Weights of a small transformer language model.
Size: 14 layers, width 96, 3 heads of 32, MLP 384 tanh GELU, vocabulary 4096, 2.01M parameters.
Each number is 128 + 32 x the weight over the matrix's rms, rounded and kept within 0 to 255. Layers, rows and columns count from 0. Numbers have three digits each.

# layer 8 attention query, 96x96, rms 0.184, rows 0-40, columns 0-95
098094151103152135153155126154148103114147160149161131165109105145144108142135100121121124130143129136134109158128127142108149125145075131120122117154112109089187136143142107135123103130155148126138150119130111126154121100132094150112140142099102132152132148139151127105111084104125129176
126145111128131104128118101098108114139110154118108117130151154164128168122137128157116126143138101142087178119116132145146098126117180115103097115116123190087071102127098138149113106122103117164086155119148151163098126125142122138123136136084136138144145101134166128117147106101182115080
118142135109149146141124128063118093112145169151126119087161099114147102106166166121145141128110126116149143104125133102141121071126109129141158100107120140141086157128078117120125145129137129108126188130128137146110136176091120125134119135077149142121121128085129097152086118137134124177
136191130178156104085124130148124168098138169119095128131124076118127105153153168189125096162116139146089122157116125131149127154093106102127134132156154127125145136127107190129128125131116143163139091111122137137125124100112169119141151130111135087145129110129118125099108109133141109115
123073157133142164145124111109167116106125108125155131132112169112097101099117128101127117118127124120140124104174146114125125105160136155142100141131143128171069167142137103117169121129095113100129139150129121117140158161138145140158102124142037132134120140175121144138152127122097133120
046075126093128111182112167088145092125137147140153137161137174123158134108112106108122148167103119136102173138139134123108165110119164139103155140095095159146086136126118111154097146127171131107146135114122107113131124117132109117115113136092114143122137105136162142133117116109134138114
136149118115135164125146142102086127156141133132085137127154125142119103140124089131162147116136109126157075140118096100125143140115153117142128140118167124084157138120141134115070150135115149100091130146151139156114139110136092103126125119132125132097127137111132119110157118128140137126
161100168108104101125160117134144119096100102166140147129095073125110146175118118136140125138127168105143116115119135138124116109118126152107069153117122126136165181150159105123134137146111154109132111120148131140165148129141115103078140115145124135130126126103089147111117150146110125145
146158111140146102101134078119133164138117164112122119141093114174117143109116131163092126138122117149127134147106118099155167159090124125117121138121138128096192130108154147137130124127131109127126138106145151155128112108120128110146087153129119084125147113151121130116127095151197095099
093116103119127154164146152109129089133131133121136125119132148136128150161108110133129104126129133125122153102125162124119127110144131129107085132114134143160084108142112106149152120125135146120139123132123117133132115113136130134141124121122124148126108110126142176147132140123105155128
144145139141153130108138093145138159130114136142081127160117124149135112116117141166115142119122126134120135130120143125142132131122119142108134116114145134122175119122139125133113149120129104138115134146125148135115112131113131104108115158143144092124121127144115097112152116149138082111
129143122125142126110111072139142165119135128115118127132115106152115138125124116155101141121128145123130112125130111112142145150100123135136145129119142124118183134115164144114127126137108111119134126137135173146104124146101109103133108150139129113144146128125103101120136116132171075131
105102118124135096116119123113131135135114133155158159105124127077118124133143134124200141140143131146134119130135125135115131128170187129157097135166132108110112083182094116106123127134147104100119120146119101062131128116142089140120125122133157164058118126098098139142116164122153133116
112081116118095114103126122128094126106120124133125137171128128148137106106125096119108149140169115142104158151108113161130144107130140137122112136108089153137110149143138128113195142124147119131114134116136146136147121105147101142163099131143208137132108123142173173108117111130104143121
119090135075137125159154157104101091113126089158164140128112130134135159124090115099145098160127135132122187151094129157071142112135138162109100138134093093117130136126150097146120131135149132110096132122116116096109115102161107126128112119150141159113127140130162153132131114132146131153
088076132120141149156128175126163108119136104148169129114164134108140105146129156142119121137110140075100111143107139146127144098153102120099137130129097098165089128159111104101096111136152087148150122132123135109112180167105143098136148119136109098128154167135113099162118172145118133155
158137120135165133075146067136126161156136102128129119122090109154132160112135140131133103123129145148131083137134101119144149165126134126099118149163121111071196127099146181149131127124134113126113121106175137117135111102162131107135116125142122110124130106173126146090118085108163112103
128102122134146102145123166134151135149104112088171119120106133181101164155118142097111113134149164144105122128166127182117135103082144114124148129124092116164130131105129101155134095125178135100142137158156116116150126116158098114130122128126101181128178144118131120141124115117132121126
178122111154165069076149075097118125156120141110127109153113139150092092106135130138172150147150112144105146142144118101121129103138130127139099141111113122097136118122119133145175067115099155128134127114160194141143161101171124081134107136136125149124135101145122164084157084139143125107
153103109171174111137155117121148113132153139116082133094114110159112138166149139095104112130122122142163140116096124133096129125152118142120139087131139124129114136116142119122102116134115132149119153119145158128119152102097150106133144118102129166120169142138108136108087200135099120149
165131114089188145130141145096089136107150117136120122088142108075103103122136110118179095134149122105168096120127121135115113110132163129133113104133106122142086132135098121140127115134138148090105121139089155165110135143122140125162141145102148141101148145102128130153113105152122127160
168144144136127150110074164141119111091122154105140121130117125119118146123147137121148140125151116131147120128135124150137094104115116146113143127109141117159113116136118129122103139126108173117131131135145123115134116100108107187152087130140162158153128137114116110105124145151123131115
083117149148113094140159095127152112127121156129119140172108163147137122138102093132105123094165107167127142120104150181088161133128137125130149114116125133107078147147135130120137123134162138133133103120109109137134133068116136105098154136093110136130124054167108147138094147125123135097
087107131112148131152166147134121153133102127129106135162105145176127138124153142130119113128135122150104140151096139163112134141113098124105127122141082118135155152127139150126157092139148135129107105109125091143171110089145093139099114143113092112152140156158125151128102089112132120119
117129141125144153103135108140122127128114161134059118171088107172127111133136152125125126119127122122112116122112105122141128166165124130138111134139124176136131135104133132114152130133144140125116133130132147107147130079115108124104089135159121132109159133150112130097135119105096102132
133158132140141111135124102092101120124117123105139117111116113144088125135136129165109085147132176129099154157139116100132120162112143116134111102121162116104135139122120141126122084119090142105105138121124173166134163126135139150145106127119111169113100165123154111102151089113162102121
173141178150168145090114100146105137119128138138149114129135133134112102154152154166135111122108186103127111125158113130147122134113135117120124112145125115117151171101135152106116115118122148133139112148105170157161135150124145109130146142131117110138114107105099122151140109098141107128
151159129098120145128087162144128100107174090127178107147109106081126117096115106130116164125125166087081114130164121092128144100123112126175125145129093133160167115084139100152106161122118152116131170129117131107120112135144102127129128127126142122104145167106149111124147103121126131130
165166120148130124138131113146130141149136121091091121147132131127127170160158162145121129146127126109103115130099113129153150156078097109150139130148123141124155101132136151113094109123118119138130103106165154141135147141122162124101139124142114086136167137127118103114115107153170110101
082091129120123121158118161128129113148138180113120138154161155133129131112137118124097132156097128091104150142113133110109146135126161123136107130132132157165088135130109087095130116129113076112111139115139114143099140161119122132130132131095094156112125106109167146168125133141113135148
121177123133139087076123071135103140104113143106115133125082111165114152125162137168127142118113154146130158100139100102126138141115141140141131137106125145070148139087118194140188131141126184113077111114130162134172137091163132139130111134124138137134104080144119172106131102101154113122
138170126151157107084166088134096146153144141071128104138101088164140137136138151173099129105133183164117108156153087115131141146105128136130131111134120134049211120094162185134157117131130133129153115153144112156185103086161081088118098118134162140106107106156144140096145045130125108146
211014153088144085138143112109059154208130071106122140081107169235113129169172136186180125104136107195152117101144053255200066046101135090108127140069077154089139075161163255148163179168142164120193092120180138112127136060171162078181141067076134152118105088087136255162084160098086151101
140115126135026075121118073185065181086076178059161154074130141123179146194077131201136163146145093178177175140103159200170098132128114163102149141094105111143100096101128055136188112140185146205163156109053069080130067129065149095075183127166146081170080150066155167220080225159114139112
108117092168194113187090082086065139154114101076180127090202115168073137214092090218118091000145128155123198090168119153169155200135250094168112086135122114154173057128120170122153167116113056196168144134070123096060160017139170000129109109173050102031149090126105158203184183115107148063
170112187064105063171144102114139119203071190123154107009100167167127111113167166061152083131078086132218098049145181097172132118123215114187119079092255205119089193116158158144125156164136255081157097144000080072165120138130061152166130148046136142117045094105133115152066162149112151077
143086201100113060112089118172225091068124067238072140145087131119166098117052136150095171224142117106164112114115151146156172112172123184164096136087073148129124203118117031147066135138151144147186074149140085119217092168117111132191051159159149169113182158062080104054083134101139093142
116092193184103073143099106183122119059133099157132126163171043161145127182097118158071119162103186104059146139133159150089130145169111087232139148215088033152128108175068051139198028124106038141130187166129095101162105148108108112221146150115046103087232221073072085205150077095188099173
100117115151054217134144142041125098141149207098226133095179128164205108103155119138129087111113102120083241138123104070179141164097211134066155072123147120105107148119139208073189160137115125151057162146043104098118159141135137181098162081090099106115065024160150174137076108110135155113
106133135134170226139100105110059151161124036065136137159227173160064148113159084255120145102135126137043141119138128125090084172102152112014128137131075028099163078129119171052104136114139005191048151174113203118079123101132174058109186139192040047141083203173122141234192149159157114106
080230095153088189147076108112173113130159103249156152213121131147169087111064133170092125051161090166143177065168154089096167109100239160164078141014110172170178088126113094117110170164171100141062117094013078128075076153102134084141099139141119090107055097140144133156255164123150128078
# layer 8 attention key, 96x96, rms 0.163, rows 0-39, columns 0-95
130086125161125142113150121106107117151153119149112141097126086124121120119136110162137063152151176151102096148094118142108128110131102179103133102137136096138126125121153105147164153114127155125142109140135123121133123098134102126126102157114123108094130135126133114100109082143126109152
164180145135134102132114155083103128126161164121154133097141096127070165134101121055115153134144133159145144107160110130138143114105148118144108106114145168150151142104152142136096126084105144142137144107123086108133160136135145095105099157106159109109144119136091085196111157133144106108
103118169116138113147107165115101101150158168152122195116142134137153141122117126123114115148107130150123118114097120142132132153076158169107137114141110161165055174108129112161131102043141149133119146127135164166141139138141119132174098110078125146086113131123114115152090092113161142117
148132131134129102154148137125120151161103145133161126100139115102139180138127143111112141146107142123127149127069099142138112161096155121109134158155151131101147082150179138128132114155122138149090130131144129117088075113119161084149151116104131100117143129122122098141084152131161086068
100129136145161139122100103153161148151118137141096119156114118131116084117126126134086133137112129085126071157177122073118157111172113147155119122119100149138153126135056163138129124123121111116100111134120167128141139130145136128129071154179132124114140155135131114123197103144115120150
143160143148130124151150151117101136107126139129122144086120126119136099108070147105157081120103090143171128125118123131114135129142155112137123149074116139157138143102150127107130102068127131091116140125141129186114154121113106112105145141097143128122099162125147136128121104148104166150
133137163100140135088120083111149153133128115123100120135128146153139111152147174147162120166143142147133145104159133137142128122151117120117148126135111156101136100108102138106113141181106100098136111126145126142125141101136107159123091132108087150152090121120156144150167128099147142186
135113178165124145126119115153143068112116141138103126119128119105104114133150100179123118117133149110138131168114153091126098111127099126163086147129146141132141112147131136127127132173121113102120124136134109128162086131068149156134140134159157149160098146091151173084136125126085126181
142129108174150113133108159125134187109162148093150167119111097135125177137111138136108132133116140143180102107112108130158132145096133120149143116120117132119157169100157133134130125072136137150145124098146117110150122103097159109104117145124124139119146124149125109137099125089166101089
121128134118111125124142158133145131101096130130110090155116142127107114099150135120118132103139115112112155144151145106117148119159124137132130130104142139131118083168113128131125107210109106096132133148144124158119126122134116125127124132117134116144094112112115155153129140146097139121
115130123159144116150087126123101144139164126138146186112124116132124168143117121144095117134106152160131116109109098131148145130102125132139134115117097149119158167094147157109149159025146153166114110119131144106140113113138163121123149125107123121109149138147116117140127101090156110100
126106121148141124140114141139111137139169137139149184112122109123115184131116116148099109141111163125141129114122093138135134132099138122122133101113073129105155167108130137136119154037137129177141127100140136098146128096100158124101132144137126138113146126135126101130105103098175090103
134139128121084084164130120112197125132106145123123171099147123134150105163127092156148113149134113124117158118109130120119144099098091125138139155106103152147082178127101124140139124071159134149108115116081104081156136163088125160131118142123154150172101167147149124129131151134142124146
117112139084115161119148133166124103116137122114115111130126139176126088133122094082146129105159091136124148109138120136112148118106108117111132162093164143136123113108118128124142124209140149091096143142130117154105110141123111114107093128154169128139108128112142168104158116117096147140
129116161122107140088136143146125110096104122109108125126137124134116088141145096153153104112129135144131126137130140135118168092178083100148132162119130099150123140153133144160113128160099151072121135127106094155179105125095101129122133126126115136126104101178173154106130134134095163182
129155133134114138136123131132096133154143155152117200129141122100131152152120148150092096125062149126129134131098117129130134130140092083092093129126121131131106136155118117137116148042125127167127132134137153127132112144109134088158126073114141142127129155146129127092122128150137175129
166099091150137147088134135138125144151120123059163078146107147132119101113146114133156121144158126108147098091128128133133120114162076103113116105139134095127168133124136135160133133201116114130112138118136111117116091100119131125138108126136127112149133108176152138138129125122142095148
127079128148124113103188150170130090104140148079125086177144141125073095121138118127168104138104123110114136137129124113139137094140120104153145159116111098135112142123160119090145102098132116164148127159147117143174163125116119127135160124159146133127116143095136123145080124161127112148
140183123148110080075103130133154141158146162083088079135128121122121120158115149111124106078168119149144104100110133102132135075097100148107160139112113144161133098115123140107164090196121117103149154110147160083131152118145158131103070163155171139123137145122106127122130123124144089133
133083144180165119102127171128134156142149166147130125125164128098131108107129127112165137102122137136159105122124120142142142086120123130123132173142151113128103137187128119126124127138139129127162160151136130116147129088103129090117156145114142163128127111074126136160092175087137094112
104105176091079124137086153130157109155127135157121160124141101151150120150135127140136094129104130131149139137120128097186130131112121133096157118111083114099047138125128140172124122104151129065149117152103134124154145095125127144165132107119119148126140114128109104145106116119189118136
130089122110154126158135145174162096116140119158135115128137104174091096137106111102146095119145150167118160116149140159113125128051170139118157149127103148102045157116122135094132115092113147085134124146133144138148133108149142128148132133109102122133146137107135116139094098140120105112
129079138176125112109138146157134144116108136146108092084130162141180100097110113116140136113149099127157106069093129125118146112161156163136119121129150101114170119128156131113153095136127101133135124128130068065118121127117143105116166180156131149131109120091118153158117141146081125114
163095117135150128122122167115104105136145107117089118099091127137102162150136117126141155156077127132106104125089116137161132157143089133123126114129155131126152118121148149153111130123126156102149110151151124111126142139097131104128152180110164115116150141125144098112116132185124110118
124153092129142111130103145105104118128152084158117122138121137101145141131107151143140152149122142148125125115120113125126132112088110140126119095111103162129125150127108159120138179137132146131093126151130139098141161118128121110113122193125121113122132150115126098133129086093159069105
133138149126139105134120116117117151135151161112131136114129084105083180155126175137103134153118171116116120158128108086124127132110129148134129135106092132131160180119107131143109111109107163147149160122110106117160113122151147108122109116139133128083111141152113078144106140109169084122
144146140136121150149104091137129102177124165122140154136143110087147157142129150161108105149113165133089140122112102098122127137127165143127106074133107132083117183129133141154147135104128123139143131132116129127126139143142156107144113092102123122105128143125130103137103070133128104117
091209137090114140157131096134121090133125102141134117184140106099130126135102184157084104134135140139142144160121142127126120140085103123139177106148103094148140103109150122110128159124120134150137110136144164186166110119135102144143085115096094150116141175148134100082160100109136164139
149166104142159109138111140098096136143154141098154125102102117113117170160120173125121141132112145121134120149090126133168111113111135080142114111141123115139160129126157111116128154096104150174146130119160143082133101124127151107099127097144134130115171140127129094124127138105168111107
133143140141093097132117162104132140095134148138133164106133121135115171108088136128100157107060093103118130138122129126147134129113152122137102161109130166148110103122111105125104161130127131118124146126130124158123183123116104082124108133146129128137107145091138087123185151123137157153
138161162115132125118163129133135125132117126119108020124129152101145104092144120118152169136143128113127137114135144112135130169110138160134135118134145124122128118158151140143113114255114120091114158109120111136131117117116159108111102171156123153133116121125140160153118159121125099121
126127125129127159116170111153126125121128109091136026143151124119112122111170136149143129131167115136105124114102139143112139119108114130131151119160122105122107083103118099133152125255133101107123132132135095141093156110113120131139147175136124130139069114138123166148118122127148101144
166143139137144099156136095141120116124119154095091000098130130116150097169124126111167142136162124144170137124160118145124135106132128142116111101128156115084130067125164124132125148255145150118125115095139104117115084109092149116095157116137147123160110081119143216148130178138158073099
102100077177087054255067184156152161088057104140089075130096106236171200127170091101071236133123112138088183096144123177222164106090162100124104134073183097154038135204222131146208168168201086176144046092146059045086118133037197114129153184128183147158192132124089072190082168126055096068
143160108127108130194132032141153165103099120046076067204100133160100137161115105130097189106115082128143128065181130066141125142157130116145056124082145096072139035163114117088158128254122078099107138118138076101103132204136215128140168100208068132082040101148062214184195105156228136101
068107158157126074130085207063104100066142184142052138051136136132149156105077136062159127157068101163142184057111116144184148201128173209136165103092117181152117151115149170152120081167197203088107048073070099077177164115039148198189101255092151201098127095137162087221072123081134060116
124091184162133100175148160094094111118166121227121255091138084126165101140101145103126141115129196141106168155134075147084126098101106114130108156087137169086139148124131165149114122000155172150111122162119168094143107121104142131085149107104119143170183202121128050153123121067102117126
100117128124143117197184114165165144160113111120160255153144114125111128204122111206124143120063177029075148160146118098109086154152145115131082135113121093081121144155149106140125120000143121145151074142128134092137140188145135092118136123188107153076173188126086067074156083120118094148
104173107109154138165118149149093158116094156100140027120123137143076112095117131131122122128132118148145096128140160117133096184137109154131096133137135130158100124167129127154093133255125138102128086118122101160078101140122120127170126075132131117122018112165171235149142153134104153119
157231110087126202128076051194107213141031069095155188227108072168156204189173121134088121078129147104140154114162238115155126139156108076093075116188149045107123130225083047163099161041072044114126151085124136160007118180209215073147095081169095081072131034130110197118155086204222128097
# layer 8 attention value, 96x96, rms 0.155, rows 0-31, columns 0-95
082135138131165125129103181176176128105117139152141112170134096108125117134075120130117116111153145097057184121131125149139132148144186121146132116139171152152162118109117131141099113124123129101113125119105124123124152116136119124174121136108146124128153136088078099126126126157131122133
134080150139143102129124114085060146141102154123145100132127165107138116122140137111115123088123106140079146153139116114187147146134131149128142047157166100133140142137160115110192191119146127148129148123074132131117150092142123084128122125181113147146120146117110111144129152148133128105
102107093092142132129122141180120137118187134168100136117135167107124115108107120165112112184128139107164069121120121119105152124120158118091143177138102109114161109103120133186120137130162100144103151120142143108117140104113116117105116156100141100103139108104136114155106108137150114130
130123120124131154132135122116116153106139146160116173093170135176137139112120138144142111101106141124173129088125122134118084161101163168096114137088117172085103148132104173107146105116156149168095116105141122075121111110110117157113127133120138122117117126129152138130097129112132121136
114119146132114108106137134136178154113133116114096143140068106142109119129151157129143137178121109157134138153141152093104099147117121134099109139121131135117133136145138117115156098140094125122156071131193104123174114127121127141117168111131165126123125115145166147107119125101114125158
121131109090129173155109144122133150140130152154117137092122175104156157133111120190125094146134147107144141093114114104115156125141116142046134140145118065113120145137142132105130188132155146152148130146125161124066116138127158141106104122123120086134130089123120130149113094124151124108
104168111150178135139118163074163144106107095126118110135129118107131142121171137114114116099128139124124159127124141141144113108105111127147156119182141123117113104131160124094124126125089148108126109147128113153131157144144138150161081123121120111142140138179137127055165138097162121113
146154105100143167140174111142056148114109081115131120172085194152114130106127132120153131108077124145150132159114140075175138090094075113083127186128108077113130114100125090164120136125103128080157135144116119131149145167104124122118127108099126156159122109178104126132112146106142121124
110128098176130148132197127101168196129153146116099128134108116138126073076134115139124108081135084074101101105088122158186143104120092140121116112151156164158141088150126109125164111120159131093150083128141149146158133152123116128115141130096148135140111128159096128159145142144130125140
107129104134132092096130119104106120097142128187152125122116151100121129131153147064108142135155142147096121164115125113096159156137163134127105149113115148121153127123147101165104140124129180127100099111141141157124149103120103141089160135125135111120116098117083128104142096121108154120
176128122119170169150141106155084132086126157142079128131127148136109141075077135143133146175103120107095123098154125130115139117164159114122118164146094075090138118111148120111139136165146104150083149122184102145130095145124107087112137145146123125123175122148124086167089147125129124087
130120116093164130142127127182156142208153090092095128128146170096177140102127135113148139187117164154188058109170154104102115122090163092132124156107127151117132091107114148192141121129128112125121168132156083092116137140134113102089112122103104107127129065138146123097141137146127116068
135075120136197131151124114100108151093080101127080116130114138137063129089159150118137125096136123114128142140147143112128099168129118121149142096161107119114121122105181116113144121136120135128131121130156152150130149112136120169164111123175120153135162138138125113140132116089188123120
113126130105171122099110133194086095151166156160165149124135104150127131140100126121092146133094144139122103117126123100108149154096159094156133135113132107134155155111115159145114133148121147121126129112111121125115129148126115119115158146090107127093155113163133104162103121132102151124
130116074116122110098148132124104133147153167134164146141137105160148136110147086136161176073140095119148111151111118126098109107156115153146109090160154137162132138127121136169125109107089119148204121101174118183128171131107167157125156112110105120114123180128123132102165110154125135099
100115142119051123127072132149126118150078134138126136137121124137121145145102120134160094140154144158107180090114135143103100102144161148118096129119120136146094145121117132121136148111099149147173125127092138138137161131130128149137143112142165184151122102101104143129121099128138134109
110113070152108091105126101073163114123120085153150120127097108092193131111169097106165097157108130120129108125114097163159164127116149112124163129185144133121114123155148128083167112135149187112111115137101171098115168114140126149152114141147092135128121138144090130141094095137137139125
162131079104122136133123110099117110142132096107128133109173118151142110126113081172150156130113099114106129178117113135165150142124084148134140139187089094128137146149125127114117084136135110149194101147153127149116130146121143109151131121180087143137142186079173136177124126099139104149
128101113112142161142109115066125180093068167108106133123144103090112141102164148131136135127116141140072145132127125082168115129166071126107144103127120122139105119159131104108112164117092130148159136151088150137141113137118119063145108132160138106143113184125128111182116144140153138124
149116136157137143106155158125126112120104130073117125133102206090100132108127118095172148147101118157126157089108112095086108160141127115104139143146167111144135076160105164109129081122119086148145084156140169117142127164114115159182146120135108067160125133198069126123065197150101136133
173147092101116166104147088179094115151130137108173155141113137161138104144120130099182156095138107116155116159137109093143095161100147102119094173078123132208157133079081122122122086118115139157152110150128138138112110151122111122095143137148136124108128174104121137129109157158082138143
116110100127081115101160163112112162083122202160086162132140137103173112078139119109114151201083115116112155077111130115126167106181113139089112119125155080096133127152162127121165161128140143145139143118189112188089109132117132154063145133108110095126141118155100114113140122135105121125
122169148095078146141125092187096180169108129137092122101135143156174111098134118138172145124093138112118137101140136118131149104140134123140103138076099095129148141133147158098195120163152137163112153147110085093096132162130089062126149140169135142147116116119133110187109147148145126105
121131176102101161090129103143134086167141171072147165125136133097199128176159157121130126186154132195147143092118129074101096124120139090086140128099149120112137162108108183071070165124120138112089140146088088118119100181108147145128128110137103117129087092178075138117107113149095140141
121124165113091158131127156159135116142112116151160134141093151108149119146109140108150155151141137124137130093090140111073168124143101108109119180076084122149122101096125124137091209130147177104146170122127113175151164150135140108139115126095155183083138076117100125073122090141115123137
112173136138146118127136126112156079085110133114113134153114096084157136137154081114148118117132160094094118124128088125158101119190105139118136130123119151155120136172077129162124050136109154130143105124150125127162118109141125200150123139124143169139135152151156142119095078136121123163
153099127091170124124148086164099185094116125149109124124153176102112161120134146123153135154120133125091150115154126146149141076093128156117113135190111106080156074082147111127157132123152109092107155157169145083123145135114117103128088123137128101143146126150104096172091130115177122093
123117175128112090101116145136131187129126159159131149091067154120140115128150119115096084162135172150156136107110111141106134108140120164128108149125118101093135140122133145145158106138112108172118106140165101118139179136132123097121130131099135111082137101167143150110105119121124141171
149091105125144124142081142109140149120100146122093114138134118144102141100084114149164130035139102115120135121163143179173093122130148171169122107166122130162110125109103092123185129127109123128121143134186120155152169132128111107150093124121103193141160131094108130110141172124156118102
120113109110121132091129113110097120123146140121115152134128097112144119152125169165141099113122132120129127122132143106148094140096108161113121126192116133131155122129132143099147097135091136133150111108212096187125164120129129125147180127137114117115112118197177141100097117133108119157
135105119091122179146145120161108149102076123142116154105158100186108101089178101091160139127152110139138113124080093133111160081135176108180159194101100146098101107142133094161149065141128078113096140131131125134156184102117119114154129150155141109126131114086098154146089129151137140126
092114107107106163161101129163109096102141092177079117152164138133140135092142071089126177200104128090103090145133139089099137164150184134117137163162135099124105091144139123146106113146164120129111126150160144089106081081109089174145082159160136124133119111098143099156119121137168117116
# layer 8 attention output (transposed), 96x96, rms 0.144, rows 0-31, columns 0-95
148112122118137154139137123116073162158142086091115129124127123130110143102162143140124142117139136124168088123133122109161126095124102148117145108137115138066150134107134111126105151135132139140127127113131152112143117144159136123120121036133171120126136129141143186125099123120132140137
124107118123138134103162100141163118133159130161175194120078109203130132171097153125141134111160122136134105111114130148115123139129126132090109168120128122108122151128131123101126095049150104112112142126172110125140092109132098128121098164118120128135160116126144165124126108164129131120
174163132124133153121123125108094144137119121118115077137135110127138118134152125131159143136123136123120130134117087129171129112123109112146105099109145148183160118127136131128128141185108166108143138107116150158134108147157128103114122012141154128162095151109100118118152108120123199120
125156120121109111142118159129112126149086116098102004112127130111127133127133110116152122152112143115110143126128109128145127104140089110161136136155130123155117077108136131138141103255133142126146149128112124129153152148147140114139128060121151135131139150117119089124141125130129160134
121136116138115131130123151140143106124109148146153195117171141114116125126111133124139119099122128136118126120112144128137130139152151142126116125149116109143090131125106137118129117011124124134115105144099121157136140144108151149137144200108108102102099123136113144133129173139129096097
140125133152111096127138149150116117130131114134112044136129109105124113117129142100148140140128152091119111121127102166126147108109120130152134113104148180148167096114150133138099122223101133102148164117133114142147132137115125134112146038114130172158148116115111087126172131139106161122
102050145128127112164162146151183114106150141106159194139144132135154155116106111114082096144140131139143127140149127134088128125115150151104143139124126117084104145155119114125103133053153128177123108120123100101128125112122116160125169114119104116116136116139159133151104161113086134122
128111154139084115127140116145171115087176150156143134126160107119158154121102095138113162157153110135115158099121135111086103147110148127144123120123139152121101119131122090147096152165137121139119108153125125120095121096110114159158167206118077117121109137152105110114169133115149075124
168166157140118110144081101135181086129136094177181191077144082134131152156115128120119108109108128124100126120179119118126103122128142116090112133112090148112079163146106110134160120140171134137102154140110115120133135159149157155159110136126116117109140121111108142105097123136094077191
139105161093139158157120106124111133147114124077116094123146107147129130171137145144158142118103127145172125131103094121160147128159121088137113114109141107142128116150130132103159118159099082089152112122127112116095110160084170084133145094138161132110113167128131168144136140116162109139
129165126097118156098141097131107122128156100152159189143136108161104099121132127160127130121145121130139129144121131115123131144106145118154125100091133139145144162130102111134101116000117159127122115146119160167115129147173106142110099048116149105143105137144132139100157102136145172131
163131131127110202087152130141112140077119138137176229154145123133136109117143098128123119134125126117108114175107123128131117132119091140150100132146122098153150141145148128126140172044106149145110108111109168170142100140137094125094130132164111123105116165118090072118128102110141137131
079144101131098104135160113128154098141159160135162180151138137171154148118099111143104126160139135142125129119129146128118128152131143145121120136115145111091113151142102127148101111046133105130133109147102112135102101145131108136117131040091135092123138107170159159109130137151092173112
148153139110100133134120110113055156109097101108094107119134143139106103121151107161200138159133129149132153116114107134162121108138112117136128091111105129151151117149142132160149130110129123118131143136135164136154097139119144105109090123160183124181103141127129129100133105123177141096
106110178116109119152100151143131115100121156132112048098142147109132156130144129130144100147108152145113155093105122126114116143119124139120129149112117115104119121113136138115113127255139131106109150161102125114134127126105146112119139199095146148124130092124154133161095129123128092155
115126110135117137143128154122110132163106128118098017120133141089129146118144144116120145153116129122120120114133145144129120128130114136142145130157130122107129090111153151113088125255140095110134130119147127113129142110107138124115161115110124144107154128130125110133136163145137087123
163111168146154160130113116125125129148117138107115149122104128162126132154103114110101124121130095142132132165157084123164143164156110110135056175084115148120131152137132143125147140077164113161141114064126086105137106108129142146117134048148129131109173139135130148112144173143080126113
106151150137140122100146124116160119099164173124108132148085155123142130110103125087131102121127097149132137087135126155073114188135141126126108114063162153129106179114074119147128162084149167123095154144128113140150160118156104153147106112114124134122148077155154149099124134131077158123
128115107126138056150148124119156100139152129123156012137125145140126144125108133104100130099137100114112137126122141157133138138140139142144142140101114146088117109111123104125107128255141138111132122144170115120136132138146113129120152082130128127122120116144154133123132101119140120124
122115137127120157170127133145104097136089125144155173149119103146146103093058170124078127139105165095111145165130132097171107160142146134204106117148080164077099155089154093145139096132166188128141082122125106120147130139093113145098107175125130132086104170152136136129133096111182066084
126130154117121134133140128123113130127109154118105026122131123114116165152158105137117161145112131109124145108127151111126120139135108133164127120154120125104117112119123124144150127255144142094134119147119118121143137144092124117152112201137128123129110119128129133135140103110150049133
134137168127141126150108121157122104139137089135150039113137107132088129143123155140168108103130140128129130135121109129149129131108156106144118122096105134151125116126138120123089088248122137096130159134105134153134150166122161098123147048128170151122124143099139088147133131125147157111
163144109114128173081161089111138110144152120123158212159118122130085119139114135142121124130159113122115125134146134099103129148129133130159117131125126124128140170122111102142120120000112108119119150135145160170153125124159104136124109101127110124098143116159122116091150097139128145151
136094091147132108134125185174125160128100077161111050146140134094106147121111125112115137139112132124097117140110155139144141121129125118157148124143106113143152073121164117119151129182142147142158140124146124118139149125078123115098117255151145161148149155111110072134138126119145054078
133150124132119132165146123146115118117150122093115127171145108115103143125172137164121151146139107127132109135160136144144099155093125114100121113132155145123181118127160135100106163144087089146143128133146160136048110118123117110116159200131084170104093128109106104151150141088140071131
140149111154164104146094119114096136150117112121098151144163173110140155129130087111133113119108095112147174111158138101103144149130142133178137147106107134063121121105154111105160175093129127155111126117092105096097163142153164140142119089139133141104128099131120128151168145118130141089
143114101121120170121144140100138127118151104140133072118123101161130149119116123143120111132158130119135136138115130101156129142121139143155103117103162138127145125137112134136093124238118146134121109107101122133138114143152113133111153021125151146144128147153120158101164087114112155143
126137091134147148158124157107100112122069120116119067129142114103112133161099135131147095146138158109137155125119086113168137092127140149130108144147127127189096114125148157103117120175137104122131163104121143154163143123100134120133158083115150141136065108117113125138189154124126137109
099165155114113155098170093119122137116134159153179156132133120149117139148154134150097129158133151109112122102112144124100118147098125141088127140146153112054100179120117144110065114082173104159081112135122152117138133104173128138138122061072125109104146119159175170129129112134100140171
082119132117136137168104182137137113105102135170152083137158137106121170096147113108178113150117130127101148100114124130116142149156151141103117143110131109149094122126138107116097102102162145134116127139104094110147131168127134158132127183082153136140120109117130106142173159102112105125
145146133126110131122118148120126153195110124101102048136127140104157148148113130178075145127119113149127146133129128093136099153134108115142125148140121105129136155112129136125126134218111157117121133156123131125134110114117152095123161030137153106113077111145152133066172135120130104173
168148136124150151100149098103098151144164145096111137164125123152116129131131146166131142115119107139151118135123103120141129144134107084172111111112119138126159163123114145146142131090103166108136102112126137151104112151177146107096146000137127101124123150147108124119135101131104227098